python train.py --n_kv_head=2 --norm_place="pre" --extras=["some layers without attention", "local attention windows", "shifted keys", "gated attention", "value residuals", "hashed n-gram embeddings", "a smear gate", "an embedding shortcut", "learned residual scales", "capped logits"]
Each number is 128 + 24 x the weight over its row's rms, rounded and kept within 0 to 255. Layers, rows and columns count from 0. Numbers have three digits each. The size before them is the row's rms in percent of the matrix's.

# layer 4 MLP down (transposed), 1280x320, rms 0.0736, rows 870-976, columns 64-127
096:150152110126145163147122120118168158126098141113125128077107159114155122146135097064107129146168111123131149173151124139106120153127155096094134136132118096114117140124152107109152136095118139
104:118133137151095125099136135143132145117106131104114108107094112120120129172151123142170137111128113132106172174154100110079065083102147091148167106123110140135135152090173124129174143100147138
102:134120108134144182144106108127080134125093116144135109090148128111135117149187097136117093125125130108123099127165146118127097084131145087127149114151138105066126136082090095118102114138176120
097:099151122120083141143110120143101127157109139089132110090146107107161119158124152127102111113115132104136123116114101152085096129134151128164114143144171173125097103143119128087135136101121129
107:117139125104119154146130129144116110153115084125136115140101196100118150128112153133120149154163131129096160158115137134117129124127106140144100112133117117109127128136132098156106144096112182
084:147123126158137152152087115102115090152130127117142101164132134067124123108098132132129096094127104155124128107085129145089142124121100115096141184183141120122119104132127085098119108154133123
100:128087144154124177089097144135139100096129177109096147112121154147150127100168152116125153140109134112147086124139060156107102161148133112139117128146130130166110089108156133115158165146136093
093:152144175120176110122163123132118179107167128141106077147122086146104123136111108104129107180123109177146138126116143100133177135129070099136104095114158109115145169170168135117103113114138130
081:092135102157082105097148122156122145136151103133117133157146129137099155105113126154144162102149105158110111118096146169176140127100146135130073116098103150113137124142141183143125113086108135
106:102124104093171140129117090170106186127109120109152135135156146118108089163112101130132088102139121131117147133131131122095115120126139121079096092083122098117126140097104105124151070105109140
098:127109138058152147141130157103095143105135134143107131135127103142131120147127142121104124151130120147129105141134140129142158106145090122097145119160163103126113086120125132096115124148147123
101:163151129122138088134108134116082146091176090126100139162157124148158118122131075090149127150132117096113127090113110150125140134109090101110132156118134138128161145114124132100133089128099123
099:154128141141084136130115129124136088128137128147134128133115129138169146110106109130160134127151105092114131139127105151116112122123113153129094178115082099170145094173123112070092109121089148
095:138092087119129139129149121124100124168163127094157124140128115124113139090129103145171100107131110180124177145135150127119072093079141117128174149136131122055135131116080118031137139123135164
105:127125125137104132125144081162122132123120103138139114151122108149130106113125145149136138164110127133147121129153128109111132104103169138093139135125120107131121123091091151099097116133129112
099:133126155117155129122118151119142112161137113129128114127117148186130180109142106118119142151106145133140136108159179102109171124147113107153146172152100116128106103080153122144154082104112155
097:155106128102128140163056126175125126127119122127123161133127143132141154107158111132146103130135128151101154126134116129143137094113131097139116150137106130095136147143098128076161126160154165
107:110134139136125122131143100095112126111174126143109085117130151109124156090135132156149113096187123124103148139133137104098127134121151094122162109070096111086095178129110113128146135149128178
104:105140120135117122108126111132139125102147132128124119135149066107131137158147156175161134158143119145147128129150125142116148114114112116119110131141136119143102140127148167123135098136126138
103:144165103127126129152057096156118131123139111141134171130108155122185093117135168154156143110128090158129114125111167123143142087161181107113111170132104132130165166133075127133115116139126173
096:152155150151146106151062131131144130083150101117138081130107129139158136117124122105143126121148114132147123125169146185130113137088125127115109158161117116116115133134161134114111159138095161
100:119108100139132168099109089156104124147153133128108102081116141125136188108111116126118134123103094126150162092149121123123145178123128121130075148142112127113105120124146143142142135138113171
102:107101064117126119117138104131134087147142153121112144134156140129137109081126096136131126108136132113121165129118077138081113102114148125135108118114118182126144118145135146080143112121130156
107:107109130146100153150122094146160088096142159081119118101151118103147150127130147137132103129108149175105155093167139107135086101117102105135124115137169170132134097114186162140129132123112159
104:096161130157131141159140100091152149144156120098081079108073131124132128172187128114146118124107158135111165115151137086161135134124154126167140108135124137125100127143128107127136116121123128
110:112171123093140114123140144108128126119123129115122126158096092115121111133107118126139158113125111130112170102120147117098133099147117116118081140171151142120086134143140139143123104136146204
106:121104125119127126150182091151126140136096097112164125130125096121149129113131110135144124147145142087077135128125130099151081104131148123162148129094133127140108094155095140144150149094166137
108:133124164169136153142106115111101119117126106104143099158135101115168108118117109108174160112181111122140190145110128095118130132134092146106122125106147123143157181146130113097162156099148052
108:179138137122130109157127116147130104172125152111124142128145156121184108114137141139098117148143172135125071144109151127120054096128140131155152169130097111132121113136109107110087111145104147
101:138147139099108153140126151098149140144179131123136121146118138120136102128171114171149065134140139113074113127084136138141145112130166149143155096116149160114105145133108104072133164131141133
106:143148139128138152099170121112168133110118134094115161138108166136156091155174096119154106084148154161109090126123095145156138084109118097090134140137112149128158094088171088128131112177170159
038:118103134130126105110162104122130134105111107136109132140094124172109162134165158115145087134118144094193131159112125157145098113121120119149164147135157095142141128127071171156138113118129110
106:135140148130113131142162118127146073103142173088130155115141072096090095093118134123110129110078122122167143139108090111132177133139105123180130101101168149164160112153120134168122149131109113
040:060133128121148130127132170142111139122100123098136123113137132129098141122136091145130129145151104132118118140137119115118185127109121126117124112141129089078128082122153125196129114122150128
107:159156142158084149119123121140148126134142125129118108160124108106127107153154145131134125111129100170148124138131114175112104129121105092132146132111121106181105068119118144105112134157146163
097:113116140163119139149110110154139126097167145147104121133149132113125118146140123143170118132121115155143098148143133126147129133129137118098111163186091120152173145123147128138140119134097159
096:166119149117077106154094136168129135115135129141155120149141126107163093141134123154149117115139119157138141148114100111119129108124106121150140139145129125111132080136112128162109089122113255
110:094114112082141189146123121115131129114106086077141127193124142150129161096157103153142117142161155091142133131160129160137101136107141122116091123155161108132127137192149115093111124135078106
107:125136136110121127179099148106103104125098105132172148124105156141168110134152133127171104150127107143125120118090118155156116094142127106069139116129115112129117097122136145189109102160089124
110:099138149123129132138132117113127127151117128174114145124127090128096172123108133116107121140124111127162157129174139105166190127093133114109160117120153148126101124079137119100122119132109135
102:098108149126169136132148114121143122124164128162109125121135136121124110137131129098172138117128167120118143110142112128115125107166116079148152090125148092085123102151162113099139156178144164
108:086095113107123150126151089109124148096163127128112136117105147126158117101127105123121119108115113112158151151200117145105139116104124099141155162215150107108147145104120167119130163135109119
095:134160107155115136148100107180137132127137114115128101132097115147111138149090150099125149117107156130165087078139136155147093092159067094136157096100139148082142149126133136115122102111115156
105:096089137104119142124093124156120085114107106101125157118130116137116129139079129160144085125124078116138136149129160141109125142093141118109109134143117132133132116130124157087071106075079112
105:128112138123119098181109112114191106104137118114136162108115128147119138103115135144119105153143175126137097133178108095111117142133116144174171097145139133107125135122155100093163137147124081
109:117136162124143110139153103136119110150127166133105145103128149139105119112107106111158089117124139052101114135149135131132135116145093107126166071103135151138110120163093148119142162117143094
048:121126142127095123133128215151139119150137133128121147137143100111123158166121103125117146131148097121157096147144173139134110140157107122116080139166145120127159162128155127114114134132117103
106:114163126069111164162097149112158156112163126145151154106143090131096163125100107118126090105132191150119120156132125172112107116111086111130118077162138105139165125132089125117124084135135119
089:155144134112138113112129129170146108103149121144120124136115111127109138163150125118108140179114158148121127150131190111147118141123137101114130139143146155149097119126121129125175124123141175
089:130138129123151126156085124152139126148142115168124123131106144125134159107168099087124177163142110156106136171171155108099160144107088113166112151119115118134130113141166147094158113125100171
113:130146140149129142151109087114138127152095139112116107151138123095149092113109085128130109153103164127105103131104087107114147119144094110155155170115135160134094131159141167123148099116142208
101:135171116123095123111144116153165127168156164119073152142120153118147149096126127119047130156166121161118141115126135137146120097156132106131140129171131168122117119123095100102154120149140121
040:139123100074125141152144155100104141142137136132117128075093099112114125114093163099101125149075128069113084153127107124150115109103114131138118055137135111101126128170115133103128106105148112
096:144125095155123101140113095146163138159159141142105124133135120143156127170133121148122135125125147134175106136135171177116114154138159109130121140069136121114134158133189150088078136084170160
102:117118103094150101156127167122131135162108145136116085137142147105151156111093121140181170171115153136129126131147121163127125091128098163133139126125104127123146114109138098104123142105141205
097:131148131137111126125116142120139075158123113158129151152131126126112137135123164125121076142109140117090137083143115123124148135146141081137160110120085154146160138089144152135125158116155194
109:109147149132125150138142112132108151106129124108119137159152147099100116137125153115118101102095143159154117148103128145140117137148134126106097116149086120155135156116140158160109080146185226
101:129121157128129115150141121126153142123119165065125115123144172141097123164091130160148121132166110122129135108156117122138140129141152138123146144130150144153120127087094123096144149132108087
110:117176134119101102143134144128145092079137093140123118149132180189132137136138100133124134130143148127115111131110091132138157122116174146131165161105148102143098088130148110151106119165136203
102:115148150126124118092134142147135142104115083115170121121086106124141113102132137112119130152098133135093104124126144172126112125151092108133110120067069119127085107145125123119059114110120130
108:133110117112160115130144110144150157144114096130084138135086112109160120107112156171105117121132126119118113106124159149116075122134102138147116158131113113137142093120118116143131117138134053
098:124168126130074096134154136093124154109148152075116125065110118149103137120138114091123096125096167114146091142092108077144122101179109122160113138092128149140149141088101135132135108136156178
101:103116118089123136154105085109131089159137152099149134140116109136113106151108129120105123095120089127165157138140112076149122159154155111113156121099114111122135135130123141092153135104116086
037:097112150135101120125127106144146081113176127155112128103137153140165148135148124124180084048152096102219128110172114136125139165139136113123115098166098152136141133147115108174061125146143080
100:106094099111161119140117148134111102098098094058155140131140142142127098102108116093114096113157105088144102181159119173090120120114125144151108099174100139092095117146099165168147123122108116
104:091152124142130090164153124138121130083150111108097131094108121115136111110183112121119109131079134149126150126117138118178112122108113121174168133159118153142125149126139131088163123159108128
110:109097143134136169168127098131131126140146071140140140132146163119081146137120122124109099130106123139142154100137133118147149094148142097093112094135134125134154143131142148099193092103141131
101:150103139166111142109138093124127151106087089132127121147137119171134145083101124145174138147101088131117136159110136092077120153120098114120147155152142147141121121142188127126109120119109154
106:086145107106114186112105130134132156147131116171134133186102142141134064108172172107149110128121146123143142098133152123133087135131091138140151127149139096136151142153118134080162121111139210
111:137128114121092110106132099168132104123133167143091126132145136117137127124135137108134076138117121136134122181165095137139115127099132114121154149085132118144180120111114117098134134113122131
097:085096096132080137146136117100159099164118096118127182140130097141116102103123132115122086158101075120127114138151127141144123108116125138113084123135112141131125121139128152090168118104158163
103:103118121124124127084110114127134104124126133136132136143102144142105135140128129182132165137135119098144129120120113129110088139080168127117103123114111133131130077113128125151145168083126163
093:121085113103124143121121103113103110140111154139133112092122129127109118111127124150166127116163166105112114122139156160116119078123116095125124153135148108107106125083115116150196084156106139
105:144123138178123142143129146094121121119111126160151131137105143163153123161091127117141145155097153134109120145075147115139173161106125141111093141118143132096075097117168115129117153136162194
104:154105153116119119130105144127084133129145140133139129157161153165160115118186145139133141136116123131126097139100127096154081094144109136104139135147072121130137099131139141100102145120095076
093:179140182118103064144137098122140126154153110146134155147096118107146120097156149107145135120118145119118153097132120140136151135136131128126131109113109113173108145111132165158130100116108202
099:132133097124124110110149126144128114071072084092111127133141139127155134093159150156169092112109131145103101121082149123130145116114113133088131133115149079127118123148135104146128122109130108
096:092167160153161142130150144151102095135155117122149141158120105125119108142134125155112103078153091150168137173121123111119130169124098135154134164118121137118120115143129106156115106173145169
105:112178125101124143108181144171075110130128128114123133105146147135130157080159095138113092103101174144124141123138105132117119135135099100132092092145154113136125085116089140160101116108129085
101:131091107150110125049116132125126159133128143124156107124126132113125108090094135145105146100146156124116159152135098126093085120091114098116121124138131152127108172131162139128096141121100205
100:117111109145133098154123109123148097127131097155160163129112162151194095164149138122144116133126106145103126137090152083119123141084152141129163133141103083150185108115133122153109116138085182
100:141118142109116139126102159085140122114129155110116109141137126144148131081107107178181101141157128126147179150110113176132096126136126121144143146121110076126111136096135152151125076146140137
098:148144152081113150150113135131162148118103122117136157154095139087110102095178127143142127153146109158084131176132139135133134103111111133122118137132146125174095134108117130091135094114123109
106:137152143117118127151136118110138116125136124120114160111102126144139152127119134112128150094154112134064137123090144116136148103116108120178097122140110162124130106123160085092136108142110110
109:140174118163131150165150139109085110168148140162078183059153145187121123117110143123118143131078173130102139150121160136157120107115079106115121135103081164142131124149106087129151132144141108
103:138108143145107134108103126122129099103087135074126116135133140130136179107129160117090146108153150152090124141119105088125137100116168150152129170131120133152113158145137144162144074162149142
109:110138153192126116184134097108134101151128121109106100146129103086104122137131182104151131081102132103128163120133143098176144156126103151133139156120170109116138139126128126120097140127143143
094:105093120122127141133111084148158163135141141128115152170154143148132134132102182098173138120134147123157121112115154123156123126117182084149121154153143154125121117147159151180149105159129120
101:087159118156113151134118135100116144098140105114088113138159106088128118068140080125123146146155138109153144181131138148152147109151168108152183128121117152138118144113135159148131103162107091
102:098150152105141127144108143106106153138145169107109098144103151124149124126097150107144151127112113122146173130155104149100152138106095102129171084123137143133098132117088141105129103127136086
106:122079152134142161118144102140136146127175166100121103157143163112130126130175139123147100134129134144145105130128122116113110166108129120122100121115163164142114117121142157086117112157149113
101:145108114130110156132142076146130127126151108139127126121142150122145101140136146146154175098145130141084160110126127149154121139148131129105130120150157117098130132117134101140126103137110179
045:143135112131138132111140123170123164125146121091122152123129116189106118125211098127123146109144099089115103106137160122134148126129153161119137132127121133135103142123148097121121132148158127
100:125135141121109157095125123111130118140176098090114158158165138135119077092169098088123142135107091130113134124153110155130131128127134120137160120144133082151120138118117148144100108117141115
031:120155160146086147177111150125118125090132129139152131105098137125117158146116116131101143122115155149135105127094150110141136103149078141133126158140100144116133124140122125059164136140140149
106:152142097161183128115141109101129131079147152113075129135105140125122134138136072140107093114121161182151162138145136153127113114117143126073135153161093106126107115129111129145155155099118121
112:124103156103100073155134100133176161108161109124111106144118123116104125127088110125147132099083121067176150119115187129159137085108115138159152122128109103143138123102153123069133182155144149
107:143144143142158128118117094140111163151134126145101133097127176100148170098161135112090137117134107090153081154123149132149142107139117136142128148146152117152081071116160179105107140142148075
093:153164149125090108100127122117133104156137122161113106095107130113097101096128122176150155124097126126108153130093118139080162124099123108127088148133139163085091101111130124177112139094137094
114:115148111157139086114120084112123133153141115108141097131110165161131145090124113119105085106141148146139113121160066103143144140130168082128107116156137128146148127135102148097113107086135125
105:131126134170115120178125114105137136122134135131101122169108141156138135142109136122160146125137143124154118125133134089118170171153139129153164138111154121156110091092156128144127134137109173
090:118146112137126138123149155150108140195184112167132109128127120137110124077139109119064147158138098133174200167159149108096107146147146146165095091124154176115132093164114124117137172138128183
101:125132117139143104095145107125126154141130103136104097127108129108164115176066154153154143086123139124112132136099125149115150162152123154131147150110147118080164130117124103126132162112115220
093:147150126079100157129101115114125125122110169117115099132198130122138116167090160143155128128123138126085147124109114127128092087082113069130143143139157139088111139117084134119142112146108233
107:123121119146088161171164095148152104147146101154102101133124144131166127150107149145123117181152114128118148154108097140145131153140138099127106149166118094144104100126113123134132122152107094
090:161111084129116111162144106153093152135118135104112164105134106140124121127147111132131105158138110114153155113174129142107131167123143118149116128094138095148084145101122132146165168088069117
103:119129140094132128143120155134155121162120151109104153135161139163083123129106120060158132164151129114117088153147096138133104094135150096175085125158115097110115163155098137107101128150115134
# layer 4 MLP up, 1280x320, rms 0.079, rows 871-977, columns 64-127
113:148139110129090099080157147142130162097123147127134101132125149125147131166178167121123134134135125141125114107113099147116063173125107162155136093100112105127150136125108128124139168080123135
099:093108131143127126142108168115169153125131148170138097132106138083116101160107148139135141137116104106141106114168119159101129127157168182086146137130155090181104099130118148118130133149147130
095:149120122141156117124138138154140143094142134167117168143129099075157122106135160102140174113123105097102130112074111080146141182135142131123105100122152096166099113132147107144184141121125103
107:125128130172097138126197166182156107098117104179170124157125153086130142143081175130129134149119124087139144119107172170097154110128134129105114113108098143121150108139136114159117168090122142
095:157120133143113127123176156155137102071140093129136132086110094129159115137124145145126106109099170123110124117106101119110124142092153111129140101081116117138138139131142117152155112150145125
093:124123122151133141110108113093139097094102086130169134128146109157123114115120109053122173129119146142188098130105108150105140144153098149147125104140105113140140152138173116144120174101115098
107:141123114159096148103106124170165130114116107134107117074160119136136144141128142106131159086101136128123139077131157179106087158138173169116158132102129144181144130142123136106172119112131110
072:163130132119116101149119126106109100112101151165138069100164130102188134132153123118144096132132141094142129135153103069077100137133117115127184147151123153134146155141131134140123124149174125
109:083125167139120104119100078142119115145129126133163147183163123114073149116097148153142131133121083108172109123127116085136134097141112140136152143118106158106138106086080115131119141101054113
098:117107116087089133171150163153121175079097174136164145146117097094089137127119147160119101073103117151135113112128083082111144116163114110108167109143140142104115094186121147164122150113107103
098:135108108157162086110131172141101091156172134131124147153130122117125145117136126092108151118118129094139146065143096107101142113119098129122115122089104132135163132122181147114099116132098124
094:142128099115134081141123097114103103127132134143120122134114143074154139141113118150103122140131105106109118102130107160127164113137128130111153079132113114147138097179153103107133139092130154
096:143151159177122098112131165126131144087134159140131127113113132158102090146103180149131122134078147140162148100154079130139096103125122133101149151105123110125147185199129111094150122121123132
102:126133143098118133117157103140140127114129111157109163101088084116144079176128128158105120156162149126158102146138129169115117117134142136107167106103120127145132120096160181156157128089129100
096:148123157122135146149178147157115109148103146162165133156148096142129125142086128134083095110113120137102145127134139109137081105145169156154146143152095138112122119088133123128143136104122114
089:138095167135126055127097146074157151153103156152108133084138147102141132112146126165135143143101106114100174111181149134129143136093126155109118113114141140117164145158131108131130130135111124
106:131101120114117141135114105137122138121103122113142094130123129092153162118116133187102137120185144098139117126094132124062133149175149106111137103066098136117120135086118087166144125117084126
096:093137121110126103099160106096125124154119133130126138131182073144127132119137133138130135143134125149134178132107182154087118119125130164100096143127129160129099157147116157135168119136113105
110:116114138125109109148109121121123125135156126149173100133130110154154135144124171087087121145145135139118139126125078127137126100136120149108188165100103147115100169140129109133146157131107130
095:169126125123150140117164144101144117128079176119144145173138164187103152127069124164145118120148121110104111119135116123149135119132139152115147095087127101099097105140127154164160130141127130
099:154052159157098132137156118137108094107122125161133128134110155094151152133111115144102127122105149162133091094165129060083128132149102145123144132135138118121152169166125135160138157154139122
105:121137085173110084119116134126159130103166134113115127117156114108133099165160141117124138129165136143114107114114201103140126158144108150129094130150077120160161139103121114140158149134140102
112:133137122121103133135118102139152135087125156121127108157137113135141109138153141119100090118109138104121100103158170116127063128163103144162129096101113102158091083131144113114140130073078121
107:133131117151124129124166179124145123125146131112113133120136118140146136118122106116125129066131152157159107110075137117139171135102151081125167150119112133118093142136140135126149142131124103
103:168123105132127088099163093112107123129112105130121163131134124120120130133109118066077123155121172147141173102097135112112124112131120144130144134148129126108084094181156142155108105136101130
106:146086134116131145092137184189131114111150111128115155110171153106197126108127104114116114140184169095113112107125084134137087107143109117110134133114113151123114100128125142191126128143116132
104:145090146151130124124092141140181102126120130134120116121147129141155126166164146152073114092167141115147134110064110153124158164171149106127123153107137106131123149151176128130153133137117124
104:168135135096075171133127142117145134098133133125126119056124138138094133165106127138110120132130108129128131118136112120135129106152097184109115125148119105181098128142123127127121203138082135
100:190158172136131136118174153136161111155121115137169174135131102150153101099087137130119113126120148132123074160107131123126110210149167128118128114122118116139143136135101118113118154104133119
107:125152106101126143119127090144202108154128107135117163149101165097136090154147107140129107161152177093116113143140124116154115150124155085104098128135118154108169130146149130120117178177147118
048:142089117141138073127150147161139127111136143135177129137124082135126088151121134135059130119166127121166126086120138159084116137154080129086098101108077146142124127134131139154128133133100069
104:134122136136123113121132121130127111107128125112172139130125116110126123157125141089141123064113122133116144095099123136122133124135097135120151074092112143163122156137127139167123182122154113
050:166053103116126121162144153130147123122123111140128144110130055107145117138130141145126137119130146129154117074133128159146119158138123152060116098092120138131121122128132126139154156138119069
112:150133119162102133173128145123199098134103110116178125149146073094122131135134157063120162137153130114129100094141135150130129165144109117102159103115109125163121105095106115113114110138134117
098:098135120149103124100139135162132182105080125182155090091149138153147122143127105119085149116151156130126122147135109105103196130129104111111114165160146139162141139155096107153121140139097126
099:205114101125141128088108141145168152093120115147142098121120149126144119154138166086143094108127105098149177092132150155120116173142143185122095150123133121145129137107136125139162141145090136
110:131101112094112125147113131112135133101148102134167137187115089134120141100178147187143157147140125087147146123147146159157100138137111133113138132104095124130156151184127093105101130151126129
105:156167126107110109127117108120093094153082145119121148125134118105133099137149109106135119145109122058165108098111136103165110146118168118105134154115145111153121142122098150123178121114123109
113:144114127131144084083163119144101167122132093115121125135130088125135120144136117128114142156157109114110123113160147099150151140153099145077121108122133111096111136156133122132187154105155095
104:136111141132107107080151169131154093144091147162116119140113152125103095137141098140122130116128144095131129132140126156114131170125107133115149156093104160123147095070175116105163164163120113
109:122109112119103147113112156134141106095137106156133100185136134151178113136115150166095108173165137131206103116129151158123164197167119120114154142135128137130131138110118143160120178138143097
093:141084166170135136128128061094141095108135176153155114129169123117120116138107131106097086151144125156173112114138160108139108157136124127117140155117116137162088112143125115140117163118177114
106:125087133133157133160162153154112098123116142166155142125117120152098123136083097169142173129150096156118140120143138109139095124131102132135136111132127103117114173120138133129156149116130139
100:122134146135147129107136155141146117145132076134147141109155107109095114144117178116120066121148136114139095090158092132106104144126107124104165132166108149109138148091115143118155109145134155
112:122136146168091115138146114127169151124097100190129123145140152100153127142140119100122148111128145115143134089092131136135119138172141091106118134116116146116149103121091117139112116101150131
049:142132118133119110111128130103122124102127122142146117119151059139101149139091148112073151139138130128158129090133129147077130126152104151100144113131114152119116126131185138145159126134133039
107:114123113129088127137118101119153111150136113135132130100130118130100117143137109142125132123142154107153132116133161133137167130129117128138132148151071152137190109112112102130111083106075112
093:150154091158143080161125138123108122099155160126135106112140110134141170125143127117129137106115107064165152110125108138120144117096120102144145112118102146105147124144118077124100167128125131
092:120131105143130120161137145141135153133157133131157132106182150096167159122110154133091138186137120134106130128137160130074147128150083124120161153139125136112111114144153131153166147121129133
124:140131093116171136085130105147156075114097096156140072147171113152100102141131092107084099103123162129119112090094122117145166170142074147091164106109122169133139097179127092131133117087161135
103:101108139139133112111134151153172148175169113180135146089116141128150141119162148123117140169140135084105141116137127133093162141135143133122111133103129124143143164141138107129165163111100133
049:160089126125134121117137154162168124133118101143178117110142065105160126178131181162094129103150133111158084110113132123092125153178177157102168109094119151130147135116135141135165136125081083
091:119127139121093128125125120136135133148133166132134082105155133051162139163117115134139189088154145135139144090132172148171143182121106092127129143110082137134164181127125174135122116143156119
101:170145106202145073115144134108136151131132132155154119125182137092153129108094155157130139151125117143115100127110116107119135119152109158106114142108113098144178123117109140163117122090123133
095:131104132128136138129161069164131082154117124140111147128145112114123131148106151164106143154103112128151118127136157088117147177125097124108115090100081100170192179153158094127140131138151128
106:114114137131150094158109136149173116067082124131181136149118129104145155158116141137090112140118073110145163101114164155165139113123187115133107095111081162106126115159203152154117124136115128
099:165136148141083083116098117125129102133120107166101104120137127089117131158124155135077173103130103159157130151121135116098137172165140095137118151095147147153114122141141108148125101116116134
109:130102097121118144138125121076113140117152103185144116124138149128144108154134110158127155147156170151119101091060125067128112141195133104138095138125125114174128146097135133118154126144107104
101:151149113134142117145105113093119099106133147175162150104144147102133127100111138112153126146089189134135106071158126115125137126144122114119097085150087130108135143117143142118121164089131127
106:143135090136113154123097117086148166145101135127125142090124115073165123121132141173120115125153112092134076125124135143135120162130159140140152142124119183151126114123100102147110129153090103
093:159122138123120124117118094148088083128115131118107103082123127119120153124107141091139133159115144094133148125133138121124124159161140112121136152101109155164160129134127158138140105152140098
105:114100095116123160118170141148116100094088153109174134122117108079134122127109122116129119128112142125117062132105150119085126129140109110069151098125105114158133165118138140116142118107160073
049:097088123164125104113174141131149107143104151129162135110122104110126073107116181147108120098131144126148151087125148126126130132144118127082126095133087140147152136121139133148178166130134038
098:139100128088115136116188137141160115126165162138146085116135089143101126118136148161118150125092087099163133112176110147139103126087098118119133110150146156085108163155125108154156139106068116
102:120119136123122108138158124141136119069167074124106085109130124119145140153132165114060130112137105091209159119113165134131093122160139110149136140095149134116170143151143134135124128107109100
114:127123096162069128180123127115108131138122074154115110159126117089150103133131097096111102124170128123163135122135134141140138173156152149101143139124116140136137134155175123130157109105134113
098:159126130113097120113123152156172123113157120137140104134143090091117150137099164142119159147118119122124148091140107144113093143166086128129119129140105168130124104080152144123181186091119137
103:082113123091111106125153129118074116155136113129132102152106112125104116115126131103150158108120114122174157146163164124122113158124104136121116138132077136154130132145145133134137157095102151
122:138129144116107078161124125117157114137163093144150172122168091139126076153117136136126116152145112125170125142160139126144105137146147117095148124119115151114174150089109139122139130102123124
094:085093081185140167098130147104137143115125143124129145132130085150122151121078086128145149164113108132161165092158110139154138143126117150114122146151100135128133087133153161144108147089109119
102:120126157154135127096165161130098111139085102120148166084148116106123118143137114123117123123153129132125141088133148152091135128106112094092139101138135115124155061142117168170119140063128125
097:097137119127086126140124148121125126130097123125115128139153074091154079121137155123100086156108143126145115101114119103127123125202147125124128086147140125108145144107103119141142089138117134
107:111127134158113112134158137174136092092125088154126107117111115101113130140048127180110103138141108114141114130136108125118134084126089138126111116129104149143176086148139097133171203157126116
100:166130113159112098160107130124118126141119149133130126101103112122151142153136118154111114129138151095140138124158113132133097121113104122125104135085096128121149163134129158101142116126149114
095:140126141124141133163142155132160088144131121121121149079126099108159094151115107082128117124144096152143132139151181151142150149138161151126121150109107182145113115118160116123141163079122125
099:121134147149106111127139125106145148164162113115145116151173113122120144120132154090091162129133164121156176127167090100114088106161104123128137079159112172141165118124113170104153181097119124
092:141111156145071136142165143153131119126121060160162149138146076101116173160072101108120163125124137100110172103136160118168155115139142139162123096118105164116122139141125116167120138139117137
108:130132126161143138131135101108129132084123105113120137122131077150110149127144143126105132075089103123133144077135087121142108113150140137101112120152112168128142146140114148140131130118106090
101:156087114096138164158109120144122083129148112171097126131172101120088136139157148139116106079123105130112135145122139096122127130135137142118163071124168141139132106146118146121153135122086121
102:117120120166125110155109092093165132105137124099146128070111143119187131135139155112105084160142119129127123131127138079119132178124169176150151110107142145150120121151151141144100115128080127
094:159095131134083131157119117179128072133137147162131148163192141108181118108125137122111109133141148123144111133107123110124094159153131156147141156122141131130163123173118148146168147111124131
093:146131159170126113129176130123119133152105143150164168122168117152119092113090104141079118121117147112114145117105167114081126162124165130117145095090124119129139149127131085125154146107106123
107:110141153136155124114122129125141094139113153131110106113139129138139125119113140108113151110133155084167130104113122120120154167169079125109104168149074156160106120139177129140084142169084126
121:142162121134130136129153125125131129147088147168113128079129133155118141141118106147092125114101179140116116143113137163140111133127123099092148147077076146153148119097096081136133130142136100
099:139134084124053126126151130138106090150109092143143140105143148103141103165087169123146102120141117131096146056088119100114126134131146127117107104157140110156096110090109122165115131117124098
106:132139112159113126139091122125110165160106118161160056093146124105106132153108151143092110130125131096193117087105136125161097140116137130120109131128118133132124150157144143114111161120075119
093:160117097154142098134158128203121099133114195125151132129124123140133140145162127143126130152090164105154125118178143109172163128145118104144185114129134162139102135129127126113131133166076114
098:146130196153103101080143124120117121128143106194125139149153117098092142112156131142076153148101127084147110096139145161120121141156178102141147118122122163135152112118159117127125137111140137
098:136114133137135175165156132120123136104166142136121157113128149136101106227112120166129130146110101102137139115150112129144172128167126089119147138093142114115152142088161120121140121128151114
107:151159124109138213142147100135138134152137144142120121151132133087126075120139161139079123156162130149143105138160095137133134152176136131124147121086139144135127107088130096130151110155118123
100:145088065124134116101156127145169140132165072164103117177108108111122189171083116160101103103099122154114106132155091139140164118119110151141119111121133124125161121081130153151128122115072112
051:160102104138136112131157124131156142132116111157161089130165121121166091132108119130105119097153133134135134099134112135095155126163123136096145134108106126176106122137130138131145164132114042
097:127142135167143105092135144147160106141133089100122152111134129106108112098156117088125166144079148124111129121100169151104144152149180142116133123083127152151151137103129098150127101137126124
041:148119110127134113140158147202148091135141126137157147106156082100134123139123145167106121116135128121151101129144124141121115129127144119067124110105097159140117134096195134160154151154126083
107:095143146120120145127110125114150100078150100171104148119144109109176121125110111129091107138162147124145160114126091108134108151149106115078131122157070110134077096123106154129128157125098122
114:121133099145166107174165150090158138107122140119158130126143134120129107116144123107152122114116168136190140103073165085107143139127126131099106158091135140129114115160168139086108136107136131
106:123142121134067168136145124136123139106119131144140132152120112132149153143143177111125132113115149083141173156079136096121085135158127141128137138168096160163162090127135158157121185169075115
091:133151121121105110116084132112130135193148083133142108123135124141131130171151130067111144150128132095135147124181124150142077174191155167146102098130151151133129142078099153116175123147141119
127:124154069112084147079113108080134146112128124135142095123111110099142131101115115117092110067105161084184106125153112169099135123127130121085115146140152119180144175136121132129138104123131112
101:124093144115149141097127127129154115086116128149151084153154119112135138083133122147122128189098085124147156088086097113121113140141139123130149121090090127145146157106130121109110190134101120
094:135101115154155101094171136144153098052083161128115120134140111119169134123168201176157092101111098143112094107075139153122131109125117141082172111111122122106134129129150113119173108154135132
090:131117122128113120097170119147139137098102092153134149116119134150171085165096117123106095127113130147145078149177115119119185138146134111142143127125150134106117156135135153107137143115082128
090:105103124137135150126120124175177149089130147121115126140129148139112135138143139108090125130101108069138117087120095142130115145144110136085141084116108098126153127192106075119130184109126125
106:126136134139094125117140085183174106164111120147175144138116122135151160110110129088114146158140105126108108134115147139131113169125174146120140108137090132145195150102095116136175129105147109
090:118121158108088071112100127152173127099162084146084098154112148137153117144114174106121115118109102118151072132154106148092138120167139147128098084125129148174144134148181098115141130160126123
100:099128136110080103100117158113121080122129114110113147137090130139091142124112139065098138128122122105147126152087154094158139094131156189105117117166145127145167118099117153101133140119082123
109:147128108152130083133119131124146172196151112197130157149131125113130130083130167108119087158161107099132130136139131159138110110155115114135065126137085117140141121146143123128126122122103141